Weights of a small transformer language model: 4 heads of 32, normalized queries and keys.
Each number is 128 + 24 x the weight over its row's rms, rounded and kept within 0 to 255. Layers, rows and columns count from 0. Numbers have three digits each. The size before them is the row's rms in percent of the matrix's.

# layer 7 attention key, 128x128, rms 0.381, rows 70-95, columns 0-127
078:135147099136111163152154145103136094126107133129162163140122105099101127125125116140142134160110141109133135129133171113134127115146123108104124132112158112134186164133134172142121122137146116062091139094108130122061156135134082146138087131134129107139169105097171128120115142123096117146111135100093131112107064088082113159132112105118098174078118117150158108146118112149128147109151
097:160114122134157153103150143115106165181137123158121102096136120114109113103154159198117152164105153143155124130123145107126115134126098141160112193142107102164141137144154095133111143106139137128109133120093143121121136152113132122158135140146143096154119115147139162122113120119104097121118121117142145117127147078132171124160126140164144140071151189105149137148109131155085115066090
077:157139099148138148093101169122132136199158111143119129130140119093150103132138171113121174123102157127141118129126138113098092086096124141143111154149100150151117143132124122119139118086130158125176123128162111117097123081126129110160150136111133129141131164142141122101115139094094112094114101133117153134128154072154128085138163145112133138084158185148146099104130150190115108124149
088:146122139128120098152125087142142127127135114125167164160104147154155164147095120102117138146155116131106150116102127128167093143094098119137164115131102146078155123103131118141158093119130107116117143106145134126149095118147128079137103141107052169103175142154133123144165173170146132144100135134096091128143126146116123124089116126131118077153094108143110136133102122101097155179158
091:127113097144149147132164096138128148140123108106122108081109137096109129127138144133115137110104127113092152094132119165089102154154126128135147141118087130162122164090132136105110100139086160088076107083094099117113103132122149165132081120101113096125169138142122179108127138109101155106118171170148141117090150148118099100152097165137129163117118168113109164131120128092139158145120
106:128140129154102119103143110117129121156142135153099089102129120106097132098168148164141151112118160138149137088113132144110170145164139129133151157141113102138118120121141113132089166122105160141114127175141104093119178098126171167170158124157148143137128133160111131073141078106083121100133140139113158115147155120144161094143121165158155174124165160141135154151122129113122105088091
111:149112147152138115110152113139137114114118130133136158168113154114155125122101135097104184117125084118114156121148149143141083132117125092123130106104099116110208119152136110163163090120133109095124118086145196126154109154143105078120124113113118132093098134131172132129155166126150066165129122129147112133136120147103135143108096153133113144141089128139164144134140106102109138156173
105:145085130129110146131127107159171118130137138109124156122176085140153152162090065121124100118160085124133155131150124101171103121116099106094129108136147143145107141135125118134137130145135084113123140131106193112115122161131088091131102097084123130106098125142132126104153127136159108154144170117124123081139111123090123125156151091140110076127080133092166148146146143103111124158135
119:170097125114137118113093127176181100126146096104124155110153098131078133160137080139141129103141132129106137139145147153162130162160141174176098158145123129112099170109115088119102122125117142149131105097080084130106118113110118171086119085117179134147147097129116100114130123106134138131117130151122141107103109078101133133102145153164135107137131134147154125104148156147112121106092
087:126165129124157158138085118177139154083156154147135097100119149121128116154148141138104135119094139089139139165105101141153156117108167097168165153142118129102084119138103133129126105104087149135105140131094102140143103129141137091041129158158113143165132093105084166148099130126129134122129115119114125121128104163132118155152127149130148097144097119140091097086131131102163124146135
122:141147157093092129115144113126099095165124153130134111131126174188129085090090170147090126121134127154119139127105157160111126155139165109136141119123171152089130090118129153130114146137120106140121137141102128122158074141112124098108137173105115181126129169119092086106163126154124149123144124184119126124150153151150166125156126132120143122106156122104109081169159129125145146103114
127:145169152191151120124139123111104146108169131140103178172115140104138165143149093152125169135140094113129115135088120102144098129131106121109129142145126145129143164146186102138184121154168116141117097104160106142106143099152144123125094084128153123124115124153156110154175141152146097119137122073139108126105083144114102118085120130134104103136091125128151150093106134116128123130164
111:117120112173124118123097119118161140080162140101116133076120082173119171154129127101097159147127109090077102116157116172114152189113116107131187125149146139128162132155147104117120129137137137142125134147181146141114160151132114095099112086097152116136128119127132129133119105131151126103108173100138128138129104106136101101124131130103112100130098138110103140091114079121157150170146
116:119124144147177158147125154145131114121130154135126151146121138135134178122164134139155192090133174103157124155081140133120142148139170170144167163159121103103110110143180130138117118162145128126125088126120112182160116082120165124140119123132169153088126143128176127144128094149098099107165109138106184133145130127101125116124110126114141121107134139121150131134082097109148129133168
099:119098111128123132134101105124110132162128107162116094166108153093137127110097154110150124126148096125160123137164141144156097112054138090125123096132134147121128150135126098099133156111121154099181172128109143119168085109177095115125123105141127083131152126105081170106090148130126117157135184139133092128114125096110108079109123158095107154135111122100143104142122133127119157150128
107:134154149122124116137131112093120170105180083150148118141097136101145133103100126143154126095161134128084154130133139114107111117102170153111096109179103132072153131146132107137185112135135140143161148138150126125103154101111144172174093150128137116141145121130128089116158106128093120105127122149114148167147131150084175115175129142100114134127102095145085108111113151162127140086130
104:097142125166152142109153087135092114132143134115137112108093110103120147116119126151149112166139129139162125132133102179079150123151125119119078161156117077136071105117129122113098153115123092137134119128109155177121127161094113180102158107155155092105148136122116103120105093110140169136090107134111100160141105133122108161123110120135122143149153163122156153135092068113148137106145
090:142113190100156141150123099099147134140122176145123115153126120141144127115122112112151114170105119116156089167140159170137129131127145155109151098158152152135113093172163138164145158122121123115165125102118140146135138159181136125134089173150156120115105136117138081169166160135144152149139127120119108087121161118144114180117196122137122107103151135103099158119140135097133140147147
098:127146137099171120096061150140076151191146140119126123141149167122121165142143093145173131170129152089144126135161117137125121149114135123110137168104143127110161111128112126132120167153158147101093127111133154129118165109099153140162127171116157107106114142138135119123137098148158127072118100142103164145167167132102135161114055132119124126105146119118137111157114131132109140139110
115:096132094125091144123099114158130086109135120157126135146143140147145103148133114149113135070146132116084186115121124092099113098129118111123172121156124149183107142086139106134123147087094106127165126152087129103087122103134149132118161109124112122095109128143094124132125122107162083114135120126147121147113134118096067097087122129114108154136097118133133159102130078105111159165160
115:127161129127119136127136148146099119085133133105130157136187126117136149158112137155127125163158094121096110116103118104172153128142125127115100188154155152139087134143111122146172122131148132093150191118157085124126134130160131117099103134140204087095085146117146126121153157186157154136156117140133101091121125108098121115118138104135117123096126116133152135141104181126121114144107
101:128081154098154141111119147147077160116127147147129119157116150149108121121138090106160102157140101102100143143134151098169131160114151148127118084094124115114109127083140147155149105128109145137140153151095130127142150089088092081143145147146117104162147117103133094171115161140145120138126093127095115129123114163138090078119132101144126144134106151166103115144136062180107142130115
130:147126138110156102103145145141119171177137127128114091117135125116133097114173164122158119095148129136137172107092144087117150099146138138134132093136138125126119141106113081125052122132109119118082136104083125143164128113103093109141154104123088153152145158172112155108138124097129120123114172100138115102135120113118143092140157166125148127124127128123105140168105111151057097100111
108:118149135120126162128142108107152116097148122136133097125138132130073121114163119122099123115065139130068116149120133137076133099126092156107151114129111088109131103107136105167103157136127145149165087169114148107117105111136147143083133121111142109080109140089094102094109109129131130127110120112177137152149108143102115158084182108146146098135169124141114127121127157125107137085172
100:157123135125113161147103128126098137087143126116103127128154135137107098154097107152115095142135155179165124154137145137116107097150168096095145149108151046157125130131150140147185126133179107100112130085118160114098141135137124089112113153133104134109093181128147124133129137162166155104128108120133162133079101176127110114126138105089095157122121123142116101112120125162110119134122
103:145114111095094098125105145103170153153126114129123108097104127117118094146138135120155107104130089127113134125127129108136127119117087136132189118093137114149079140111162160127091134168087142111122097102089158128150118159107118099165182181091127129125158147113066191114079112113125133154130105114144124132124098130126141102167117124126111164116166134117148145116128109131108151139104
# layer 7 attention query, 128x128, rms 0.386, rows 71-95, columns 0-127
104:087154124104106122164085165165111105107111158126095123126149146098117113133098163127095150115081160103141046134159108146142125101105120109143132131160112101194118080129140153080146138099144130127162119147165136094122137147117152116117147123153121132169144124113108149121136144120109108106126160120115142093090156160135104119133149097127107152152166125124164100138137141122139099101113
101:102145140092140135148083113150118135107089151122108152120119169125111145125128159106140148152105146127135079147131103158147089116171097097154138144141110101168105113146137154071113095126111115102156132123135156152103108188112155125079121110144117155143127104152117113154117147130100139159098172093112104102096135176147134161141114085100096124123150100125172101154152136145123143128137
093:129150166152086159111151144132131128141102114121116096058119128186129130164147135128148084152138152145115130133106126136105153093144164108105125125162151115132082163139095142149133173088083134119130141106094134131153124125134082094116119094089150132160117103123109096113117145125139129166087127171152080115135134106099112134139118136138152127143162147128109109087093162126151102152150
109:141150146182118141132146159115075164135129159165126114110121168122162145113126113142099162170100120102146143117136124123144135198141112133126092135147096110120148156135155146127110126189168103150119173150140131133097165129149150139186106106123166129140146137133155128115124117107114111120153095124152158126120113156179131130116118090126095123129105099100152178179118129135144141112109
109:128143165093141128165078114150129134083106155117127103179140168114123133102089153116119112193122136145126118124168144154164071099118126120159150163101105143152121114105117152120138113167116108087119138159110143082111182175101150141148136111128095102114120147138125120094132126129137127108136123131127153127099158123137145111140160104107098113094178117120146109095155128164109145105110
116:140130114118101123113121117129162118152080095100144108055130107125145103135113133074123090132141167134162124131139082094134126098116120102106134093136187133118095120157095099124131148082098102106126150146090148114125100128144080137117120107124114158152115082118117099120140154144144165128109154152118079114107117152116170147138122123140166134148099104144143111116110182140138124122089
105:126139136165178138097118092141132133156145099092139143018113120127119151128088101135142141117150133112151139157116112113099134124132123161128116119170171111126095153120136129149160168136125102131102122123111119148143143093129122150185109104144149101152142136146136124102130128107110147101121158137108138118144094111099107133086123157149164099134115128114158148066090154129146123116084
091:121172131137115070119148164155086101121178087153082131160146127144131115083076149096104136132145105161112104120123109136153139145152131113161126147120143182098129145118165130122124099179151115128154091141180141145110153136148152105145090160138114134165161129155143109100133126137133117126138122124119164118100108143122113123127086134123111159101119150141111145183124094107143155099144
117:135112134124136114116114128119131154086152135125126121110135128066128136142150159159099117150106114101134078131127088093109142106133124117133142142145150127134125093143117106093148110120175144137141118107185190108145157112115158094108119138136110144152146137124175117158116113101080075106146120111097139120100103146150118190102135068104092140163083151130161118165128133145120108121110
095:143125147131157118138114119128107124170133131122136169107130116182117128088091106140125167105162113132145164158127082145111117152131130092116151107105082155128104127105157141148106145120132111116097142127075082141113113119092113111124124158193116150119087152111098119135172123097119145143105106127080144146132139116156141112114104121150158187132124076134139104095134125090131179137124
115:108151134139146137124131091139142144108120119122163148137133151153115139124132168159124144129124155125141119130128111132105218127157141131132142127114108098137122121122145147135135167137084109169105115128118064141132141098162117135139099142145150169145112168113102099159120159129103101125138139097129071094144119160055136119152159174127155138121094122094112146115108100149115107094077
105:101137106150107122120150095158125085119140112112125147075113092155106111106153132144138158098113133127141040144156094128134133153153148138134128153140149114170140125131169133122133136113135108110083105112171138114124145158152137106124148119161167098146136115112096147140152149126098140116102160082167112104144108086122140076126107130100165117106099142130144118163075098123159119110134
109:132143130151134114136116128098142150127131082103157126172130128134152177136107109159132130104131165136123145128115121106128124129096149131127123117122154112128112112176204148122139085127148089141101072085091157191150150101102126132141143124168118148154130138154171086164135127146095100104157120132117142138160108168145155150082093125106124135125111121126105162117121065134129130127124
095:172130082099143123103095135161141125117115105143140109158068172119113159095156170102145130144112145089134128081123116134125097132094150090132113075127088115123106138120132129115121134127080110111156154137101150115129083107148118131149111146127091115133111113162091100114135141140127168148097117141135103133136141136173132152136140146130153118167167059132143142135128136147137161093084
103:153143146113115121144139149136123133142142100116121147144105128129144206070133086127119130117185077133140098119119094099146080169144154109067115104130117155103138120173130112145121128164127107134141140099164148141101135096139178132122127125099108124171147130114182100111134123133132086121125123128128135108150138158109148150105126077147106092123084144138102118130112105132134094149156
110:142147122167159149164106151170115113111133105139136123149076131079129181186122138165101148166137098119108115149149177109114141140111139134144083139102122083144138111125158126133141107100150092123137167126139121139119099160110116138142137093129177101137127141094110148154102159114165121116126093093145108115100094115090116145106086106118121159122137088133176143125112124133149129157104
105:114153168112186142165126067154123093093150163107108108164116081114192135116136128119158079122130098132129088114130094105129111104156101101122144147144136171103097107184114132160137155122148123124111101117158170109107105151132126100101106169115118133123147108118123111141173137147130154142140116129088109143141133121145136152110150139152112123134141094162142112103116144133134082101134
100:132134159137136104154078151107134118152174141122103144115126142112129137157140114153147117124150118089144134142122151089145101131117106112143124096113166065126103102149174117163132101175100120129098159143133171105133152108129147113207127105106121096118118122119105114147148127133143144131136137133153118105148043141107149140118123199106109129131148132103121137136165117092160124109126
103:115139125101139153093146132146104127177101083137133127141146149172132112110097119137149153146157153084103132140177155144152162106147167109146074125124100143139118166125109113085138143126123149130120113123147113127084094101109083138153145076138123106154117086106130101132081089137156104096114111119141144188138134137129091106111154111137138122114107159102113188130111117137130114149147
108:125119128109136148101129140181089186107106155142100113133150125141141123159088163126133094166128133110127131108129124145173100101129115104132162171108135157100128151149123132100117123139135123157152159159154110127122101119131128081126153127165130130092098108099083101125125159134124133137165170158126103130149152130146130105105126104149170119073118117149189095144116104134147090113187
097:139140141099175122149128176122095129114127123127116097171098129128126141123123100107163148132182106120100145149151117076132132125097142161118139131148115155166138116077139118155141116110115136089148149150171165189131164114139115123153086105144115165149128096097136156154163146143154149113094107144127121103131141148121103096103139135163094124138098184161131106149134098148086140113127
102:152148154095139181126163100071135166146120145159124098128155134138125136139169103162136102130109135114125151135145126131122126131144122167132170142160115122126155159133143106171106154106155143106119158110097119170175113091098151150100176120118121153166113148141115149130148117153111144114191136133140163129173173138147115104164124137148138103160131131157124133164096167099095112132123
095:099135116152108168107146116107137063143125100147108127142133125103122133108141136109128118107098145154100138145116145138139178125148093143158092153085134117144133079166114150126143112114103120122170124149121180112119117108145152113130153112130098095134160137101120098079110105120147134133118090144130153122115083083151161155148156076136135104084137128144120139136149126133046106106151
097:151157146149118099123127099127135105120129153106147099154112172115125107154085182098103122123148114103137104145151123109152115074128163110125137109110171122128157117112109118160138157184121090113153122095134119083127101118111096110132147131108084142114114104141126106131114122151140163101135104185072128109114150145170082160090135100116080124129109105149144115115147090116140110151139
089:128109100161117132092137157083161139130139130151107102102107076108131088163150138123151111124148124105136111161148171119138119125093133105113138119116169131117152147170165158131124132076146113098148110121116127157136166124115098142155123099169117115131150160127148184103144100146088106102153069126119134124103133110123168121127103193112135097124167156152113130131152125143155136170142
# layer 7 attention value, 128x128, rms 0.501, rows 64-92, columns 0-127
085:142118141135161141152147174172099150154113125136151140147142172092112137096116168106155101128118156103106166127100132125086103130131151117147106082125118130160127118136088111087190133113132099155098142143122176122116099154106162122112145088120107101111171142174151129125157145094137114144097150117144127143142105117141181139149109115130128128137131097105166082099158130134110166122151
077:111139131118118143123138137151104146133096164123100125111090118126135096123172112113114159120125132103145118086136110135062146115144080112153130112100115140164151117089136145137126125143183107164067136121145151137081122101109114121135097080135087091115129139127151128144116098072126132132092138133149115106121170064124098123150151140111111120137134095112124126152194094131111139152127
093:116126108091107105138141115150103113113088128133175106144139152145176093139134156161136071104076137107158104124148142145122160113139152135127163110120137130143101113157171107145129158099135122137089094140125158154097144071116141157123145189106154130135132122119135137129159138142138131089162125128115135122166152151169123172106137172131142140138096108092094109158171113129146160140107
090:094129118116147142145147132111105150147075124140139121130123094124183149123111129113137096139089127188128133142141131158103155160155140104100189116127134135122179090141109112151105156107144168164144125112112152153118089131107134162106132130094111169123149140096099152094087109138131098103142127096096144158138160106125163172165105146116148128126172142118173130143144136124091131143151
093:111152130120139178147151124121141118158086127097153148148112118112153118133128126136158077094133105171122142083123181146088131115166131123124113130095110146134125110162123140146124126117131107169096138106119138152103131104079109090138105114131107151102159118081125156126157148128126114133159166107164143156109143114103168113132105158121059133098098106126121153145181143126172101130162
074:117096172139163082093134121116133116120110148155150145172110141107100156095146105116144148148133171128124101134144148115132119131110197151119149148137157097152145139139104105145082122160126171109146155114146162154140119102153093098156153141096133104155092160131149078146142112120125115136153146145134135124126144139096194111132086129136090145151145137132135112076132134110093169139121
086:114135136087110155124112143140116163109108173133173145120133174143125094105108142157121126135144117135072137130128092135122107110178151181163115105138153137116109139134122152172132103127140124169129128110074090130124103084137143138123135143122120163103146136065122153161132098150128133106169168125142102150113164157128179169169142139095108127154130107099151127137158109138137107127154
092:115145080121113127131124135122136132118078098147153112155122113155148145117135156144138117115152109134115104121122126103129126150134177145102120119101134121117066141150131152141161129099100123173073060155121108128153119076152065170099137133134141125175142114145155146144147137148123097119138106072149124115139156160141110141121159157155137155121150149098088106124138108112155095106095
080:129131100144160108117148149106166094094128083142126113119134174116144084144100113105121134129078128122121121120142116138131132149134082053153133133098145125136141139154111109127107097147086100103133194159157131135147109155154170147169165078103099116101126128127109149132132138112146166163153115152117121082161127090135136145151127111132126096168128148113109144143112106140135165151149
076:178128154146118151110153095168118188098125131113115117076096179127150160128096112136157121112108133120140146119101100113127146146149143159122154122129113093131137119110157145144129157163142129148141146156119100168116152151089154130117098164180117129086127106113084110105119145137092113130160129114114118147140143151155113126185091114136119081136139171155134119164107154115110078125133
076:120123129137124145166152179141163139154122147100101146117109139127131140089129156163143163137124126146134158167116107112098088132116073124111151095181120142130133136116140095151120142139135199158104146127162136141111104100113137089105089102164159157088105110123128162130163177164118132085138147111112102164146154144135149158102155124128106127132143138152190137141122101139128121143133
084:157115140130103122130118114061134116123141143161093103177116115139120100152142109185120159125062149160097132129121152134152091126129082081186094142126126142133132155160117118145137104112113146094115126120105092087115151140122124067123124141127166156107106121119125131096115163137108100149153161121158104125123138095116107163086117123116091151118125098143130150102112135106089131123116
069:131158171140125157107108104123105114122166162115087137120160102097190118152143134166145114125127128103104137117120138125092094174168156140148128102113114153134067124104105108158123124095163172111101133110136139111107112158075130135107132115180139105108126152126164165087124145102100108136143106102095113118136085134141140184143138159111127138135169130119128119098132096119141129148111
080:115116108134122132115135126146119128139113127141109099130111101146159091138099117135161136102104138147173096140168147119108196146091125200142122147150136122106122122193159132135095108111107140112093076153135136138098109087103106118132103174138154100109156119121109111140125135146105151142145099156135146103118127102133156112178143156129120168099113178176122137124098088150148137123130
086:145150109113121119157122178130098107129105138127140137163130178143166102139131090080110141123136150124135153157128124098127107124134115117101168103090117110130155110074105128120111114139149105135104151131095128099143066145154173119114159109124148124137156132125108116123140132075121095095073166097113111171106083091114118134140158111114144130087150145134171104156091144110106125101125
083:131085133118164173158123125136125154098109094137162185090130151125094065123101112139104150150101117100115131130111120155096098184127149115133113097124177136102160127093128139104097124139145179142159161110091136156142120164093136131144136140153122088134123115125115126125108137110101146137102144141127090147126113103105105170108105108143125129155115129143169101117102080126157157141156
078:145103147118171124147102080126126176181155168155127147163125130131157095152147124135135138121130138130181128160097134132093153138171112171146127119119127114144092138168146130129090115108106187124092102123149144139115114110115087129130127130149168189123122126155150129107154140096122135116176140142104129106132152111136111133084135135088149147103188145124133139132115144159113087137152
086:093109154136127148143143136138133146147067131122156094112118084146174124164142141106130079111116106157111113095125104103103124139160082187143104173115189174091102098147159109153142155089138136168095097174122137146119122101123123093145138169179163108131138139085135130116128118136151128122170113112130122146133107131134121132129114135145102128139156141139115116162129122128106129136152
077:146102126127125172134151133116109107112145148130106129094107110131165150134138131143108187143141097142171127163109144101116155123120130102093090151129162165172111132119133106092149096141119149134156151119160082106127119124120124100164126159133106169129154105095169145113152114058133139108157142159162099120133158107121075114117116114144088142099083141130117153118104103150099161127114
092:110115154162151127123147117149163146124128134163120100127104083104114118101118082153134102145108111146119156123132139141105151105160149112151140151158112107151114071166105130156108149162082110128156121161111116157108116137118110168163103119119141138104081073130079114139148114124114124114195120153107113151165128183089130145096112137146128104128144157142111139113124097148129177111136
081:160133146159114124146142132118129083107174104124106060103164130117099131157081130134135139121067148149149065129114128105155113190108115150102133178117155083121119119110125136118137131156142138106134150114136104168096116103155157129106154113147111120137103115143148150105137123132136140111083106140154128126086165086156105148116158148115162104132112092163100132101126141133105123117129
082:094139125101153115129160114090147115164074135169124123107117115149113087120145125147131122114145110191139142103089169094122122091151067097142156134153136127148108129125089102156093143094112151127092091150141100161125164106168116154126110121127153140114148102086144113125147086144168151141150151131114153143122127126161123167089155132127109147144146135154119106118130112080113098142119
074:149137150138116140126127113146155124143080080161118132157108099106123164155137133128138100122126139113135100132165100163152153141152145173183178105112098108116116104171140134115135171137101086114155157088094131119119140152147175162115128118147121135080134157100174111142133138134172122111140129150114165163153127105144142144181160146135131088146157109154143100140125117117139088129140
084:146113136147137094101125136111102092086150130077139159101109140159145118133095132111139154137115087128113108094139142143138131121123089150149113138113142139122154121142157101081178135156118107116126096122166123111171139107129166117132104099104076093163130128145118145187104110153113131156141141122113127098140103177096163150150134134162081138100093156137094079153140111125126153110107
087:125062110158140138108110139139109150112134132096144150119124132131162114140123188108141123164105132085160133119150134138102115141076204139154115144128124115136067127101121118135139139164116170165115135151135147100126121126122130149174102144123143146120163131166147117150127165102081114128120125126155141113134124141131157163067141075164097150117126118134110105107117101116127129152172
069:141100086120112094120095115165132126151111098157097144141132124121146123118158124153122084109136088141127065144073138128146113137089144146076132173118121095130116138109113106144110134131123138155141097131126097184127174085142152101118158170146114145144106101149126174109140132127132116139132147121123090124114094138118135142111154123114173106169177167118170121137129104161117099127160
078:141158135158141098160191146123133147127117115108098120121144125131157157116134109117101168106124167154137098172114118156137156134128096111113119102135145121141150114101113181124117141085136081106119151106132146160084100159177142168127125084134179122121127095099160133112119118109114094165133144127139117151113120090125147109137161139121148113138122117147183137102113170115127074162159
080:120156139116162082122152134096123188149131136140049119121098095128147155127109126173137139117142115090148113188097147125128130123130127134157127128092120169175156135148127107105114127171165143104105072135136161136105157128115104097142098099124079113136127124115131139163122109108125111122125107137102158138107135094173122156144118111144127120157115160186162150123128143110139119126139
088:159100092116132155143130130135149105147093135108144116192102131142131129110078147128134108143099120150132121126156151159128108117105160118123087127120156111112081098150150119141154120143137093127086125144146110212106137106187099152162153158101127124125138140136130119173168126159160130106129103117125125122127105144116118097154117121111108176121112122105065141162129099128152133125086
# layer 7 attention output (transposed), 128x128, rms 0.482, rows 64-92, columns 0-127
091:106104127166100142121162122096092172100136134175130150133136136153133121137123112174116132147150108141158115132109094102135119145110123123150112114123112133104145157110177129122112128172163106098106100130181163161117154078147108139135129139140166116137097140085138159104116129182159103100161143156161140128130124126108156107121138124140097119078097146151089147145119105080110114179142
081:162116143168110131074104118151118117146175067145132171160137143169198113109109133100130149154122097144124127104143115158120125140075139117131090139136181109147100129171144147088147106166110146135144112116183129128149108127116117117154127142157125131124137126094119133132186152141152108115164112101096113142125101146102141124164121163141122124122088105108126115107159131130151153146117
102:128135124163136127104170180111109110145157150122131168127137157162071134130154152177070145130139142105081116103085145165118144175122121128128117125162083103095112098125124154106108102150106146146093137140145131066177163156137141096179102159135108136139117157098129134131099149116121125162108132126127116126100113078122139136163137132103133133131137140136094134117125097107133119115117
096:153177124151120125151121138157135101137159127114128133196110164140085112113148123145135154089122140108112126111112092117123131150123113111111113162144104138129105111077149146108135115150131104129099128124133133150104140173173151112107118162160120129150120130116095124086161132133067170116097124169127125143110133131112084100083146091106148153096107132123120156154090065110115161115143
089:135138099150060137147124166128134125079137130174143150112131131118126146126112145149113151101126144090128125093172114110168085145097126122095114056134155101154106105101158146107146144168117120136112123130145152137150109134171160127185125108126136123151157146117073118129118153129164139112117164148112148104119148128112106120157099156120134161101173129106124109152147115103142145075121
083:146156142132131113142122089114168165118116129131156129109194133129115163132136078146136093140113113135140155168084147136132132126152108172093094095133123127152107110124167129175152146140128108120091100125151110108108151142128164146078096149122127151168146137130114110126145118140121201136135095107121152115176140082149131085126184107121172122122128133172124107140116135116109136127131
091:118108147170126141138177160085094079139140078107097112147080144137134128148121147144126119128097136121134147140129151135081134174119099133141125100140104098111135093123187109154151158127092120125123115169140114131111110131108142141146121139100166122125128114157077090125131154125116112162148114126152121110124127140163079138128103139158160105114126155072106149179131121098167161102121
094:127093114118128101102130117157100134125142138132131150113129135125139111167162123156098133125104123140107102127121142121152134161147076105176153113170119129129088095178111104147099141144094116097157129157117110112145154145130148088158108159168150161071136136124116141136160137081153156148109163167158126131145114108114114170106110129142098167143094095154142110170139107121158100080121
084:140129156125116109109118160088089171139131119118107146185130109166114160120096146104105138134164108171099184127098128145092102127127162159115139122100127112121133130128102124114169139125159180080101117101049089107142098137123122169116128118149135126144126185128126143141111136135100121092118113118092125169164132157119123126117145118127111094102131086101123146125142139118139160117120
083:110125137106142152144159138128117131199130154173166100149126163142125141104102162112127158122123139109162091098129105153146139149132170100124125111097117146098116131130119137117079152095123133162127127090145144106074123114128112125097120123102115134109105115172105118102136136160127127146120107120085150137145131112115120119104173144161110134089102089084133103164142139198129143132185
086:119153126134118137134127132140102098147149101161127088181169121142124125084088130135091107111176179098149132130112102144152152167127167110130098133120120148142172148124150113133124144110131100153131104146151107137118164107131143130181136129122169091153182090141153102124085127075172098140135183130165181133120110122113113125137137126087153138129125155099144141135129113131107119134134
085:122109109133120149156115121150104141160108087127103123137124147120081148163129146113149110104100113104112122156169137108109115107141137142097115110155175129153103123131135099094191140128116105102121098151094142140154121176132111136126144105132170089169100140149172154149086123131145148148117111105131162139136143102105117084198166114111121126093149176102142107092131114112169126126132
077:115117068132124148115134108098108117148164112182094169140137118130083100090134124109103108145105142096163092135081097116126140108131072109082139148112143148139178151109144132072117131088070135108118110182136119125153145089134104103132146119158129147113086159143123129103139118132121131120133150139163101114126145138110126136159129150147144125123114110120099115125136142102106182104153
089:128124152107129119149099062142131135157143141149141129061110138127101089130124127144134166154154139119108123165103089133134099125118133124164147120157108120152111118135101152104140111124084130131145156116087148062137142140118134169118143178158146114150089123113094137086144153136118128144101130143092112117087105129142097175137140097091188139109153083138137108118134149117151100135108
088:133166137112143095122136126131136137144150102128100118142086131121123142135122117163137126149156114128118102097142134102114143146136119132107080101135132154106154136190152148123136111116181110106164114080143116196140138137125145151160148136143146181152107122123134140100143075139135125097132094173178150131122168108142167123105112091100109141101097150128095143171087152139137084103138
081:134128119103098118112148129102081132174155139135073154117095116130166116119145131146116131112131120114138102134104115127147118115089145134143122141125124125098138179124120104159160122121145070173104120143137139124134138137108139137116112107116111098097152173141174098074162110109161063117107107141112176157153164115187166090088125111141117100134138095117116127128135139123128164144156
087:105147077108137090155160140156120080123111071131121162099129123139108111140140117167104133166156134107117078138148151129138105121087139101125136120150134148174136124125092114109143143136132158131126118125115143070093152124132126150118175138152109129126172100107118149096122132140142116140074146106166121113106098099096164121149176116131172142157100119128104101146131089095160139157141
088:152132111167109141123107128175089076097168131159084150111118118133113101101127145147110129114106106112094146101109131096109125116124170102127136108125115123122078135091134159130162093097112142116136163152163137095128127111155148137167134147079087099120086085162075130152126119114162105158109127143154146122142108136124092146136125126121152117078098092131117115150098170119140130107143
086:143140101134113105115089119149135114138106096187122153144110180139163085161095135122120085133100097124118164103128136137115116108134116122144113125103159093138141126131122101093125163124161135154134103127105123132166134159151069177123101118111100094110154147134090117119101092102108157133104145104120147155133153110120144152131117157127151110167150169153159083104167155142111097163147
095:117117108071080115130114122113099104111093109093138112131130155133097112139073166093111117101132087139114101136108066111164077128116170126135151134100131113139114144098140124129128152106086141110135087148120095077118129150123121080084132173122130133100134141123111115148116173144101143148131102158116159137119172154167135097145158109131136140133133125132107105107150127132080105125137
090:161117105119154114130126133139142158151111116138157158127089136141144135133173106100114100102153167112105152121144130129158136136123127117080108118140103128138124126153167111119142077128129105136173151099103140128171125136164059146114139175123173070118123154167148145154121107151142116142163141116127093150191093108101136140121123127121124129129113100141110150132115126156068173130091
087:102140112136104113116074130159102100094144111128107128173143125135131170127108128138125146115120137099123110135124143141156100103122150110108109135130090124155095158172133110126187143113134042122137129147139094096169103127086148082135107137135163112135108127135117154173124159125116148114100174123125128103072171084086092113124114113096158128132118139123117122130131115125171126114146
084:108107130093151119152150155149126151100114141105143105118139140133119130154166153163150151119130141090101110117080127140114150180118124117071128142109094128092111100099162113122148124060127108134081125112135088131122086134096113110137101145124110147160113117138087166084141160140123138093172161152112104110133128120112120115124074109138146135121071100116131160115134130133117145143077
089:128112108131112175101153118119152170185118161150136092165137109138104105130105121147141137121114168146129189113110189135118159137114124140149123109111138138172076135098149192123125130153131158117137151139101080134129141115091106162114132118137103122106129133084128136137118113139147114137153095150127149148106109145161084129154098165126105113140182132099113133113111149139132157129076
091:120134111141080108098144094106125106157178152126117123139161091143128094156093093191107132129120106140180112164092098099119118094140120124139124124139084138087155142129141154120146124137142092126115122106137109104133156133140116123092127138135089095104125117113164128092140134104138155150160163151115107150144116158123182167118152156157173138140159156128123082138176118112147127111116
081:099126093082111119121138137159163091061120135139146126144140114142124114147163124172127140121103132105107133118145125124120133145125155136110145105144103156142144148153129110130142122083094151092146131095163112044131130140130151095133091159115180095152128114114157088151126112141102134124115150108119160144154098136102161154074141131137115117119103140127119126163134107110112112101199
083:146116115124189106125120135128182117139120093148133106164108153085129151113131120141175144121184079106122154166133115128123102127107162104078114137113127144113131133129120097143134129173109119140100116112117189175126139077125127107118127141122117108174136137169154156154128131120137118093114131170141150117203131087113116129095091127127139138120107149108115168146106128163132122120137
089:149102132125116139122113093132179123071145114114167125134166151138106111147149127096121150155167178160115128116119125146101122101108124105098090156173115127092103132170144096115101155123106125157124147133111097084102143118092114142109191137126118116140162115101131124080119166113173121127117126107110182147104148089079092095118137134165112132109131117116135140098146120129134122149131
088:160136183138142125145125143162102181134114146099120175090156146110145125160106138148116135136128143111096142132123119131121131141109079122102142088130101124125111149110147134154088171152135114106137122116110151096158130087130136146130125175121140176143139132100105150167093142088126149187126153134166127106124116138135146175128150159101132098128178100108163160119170165106097123110117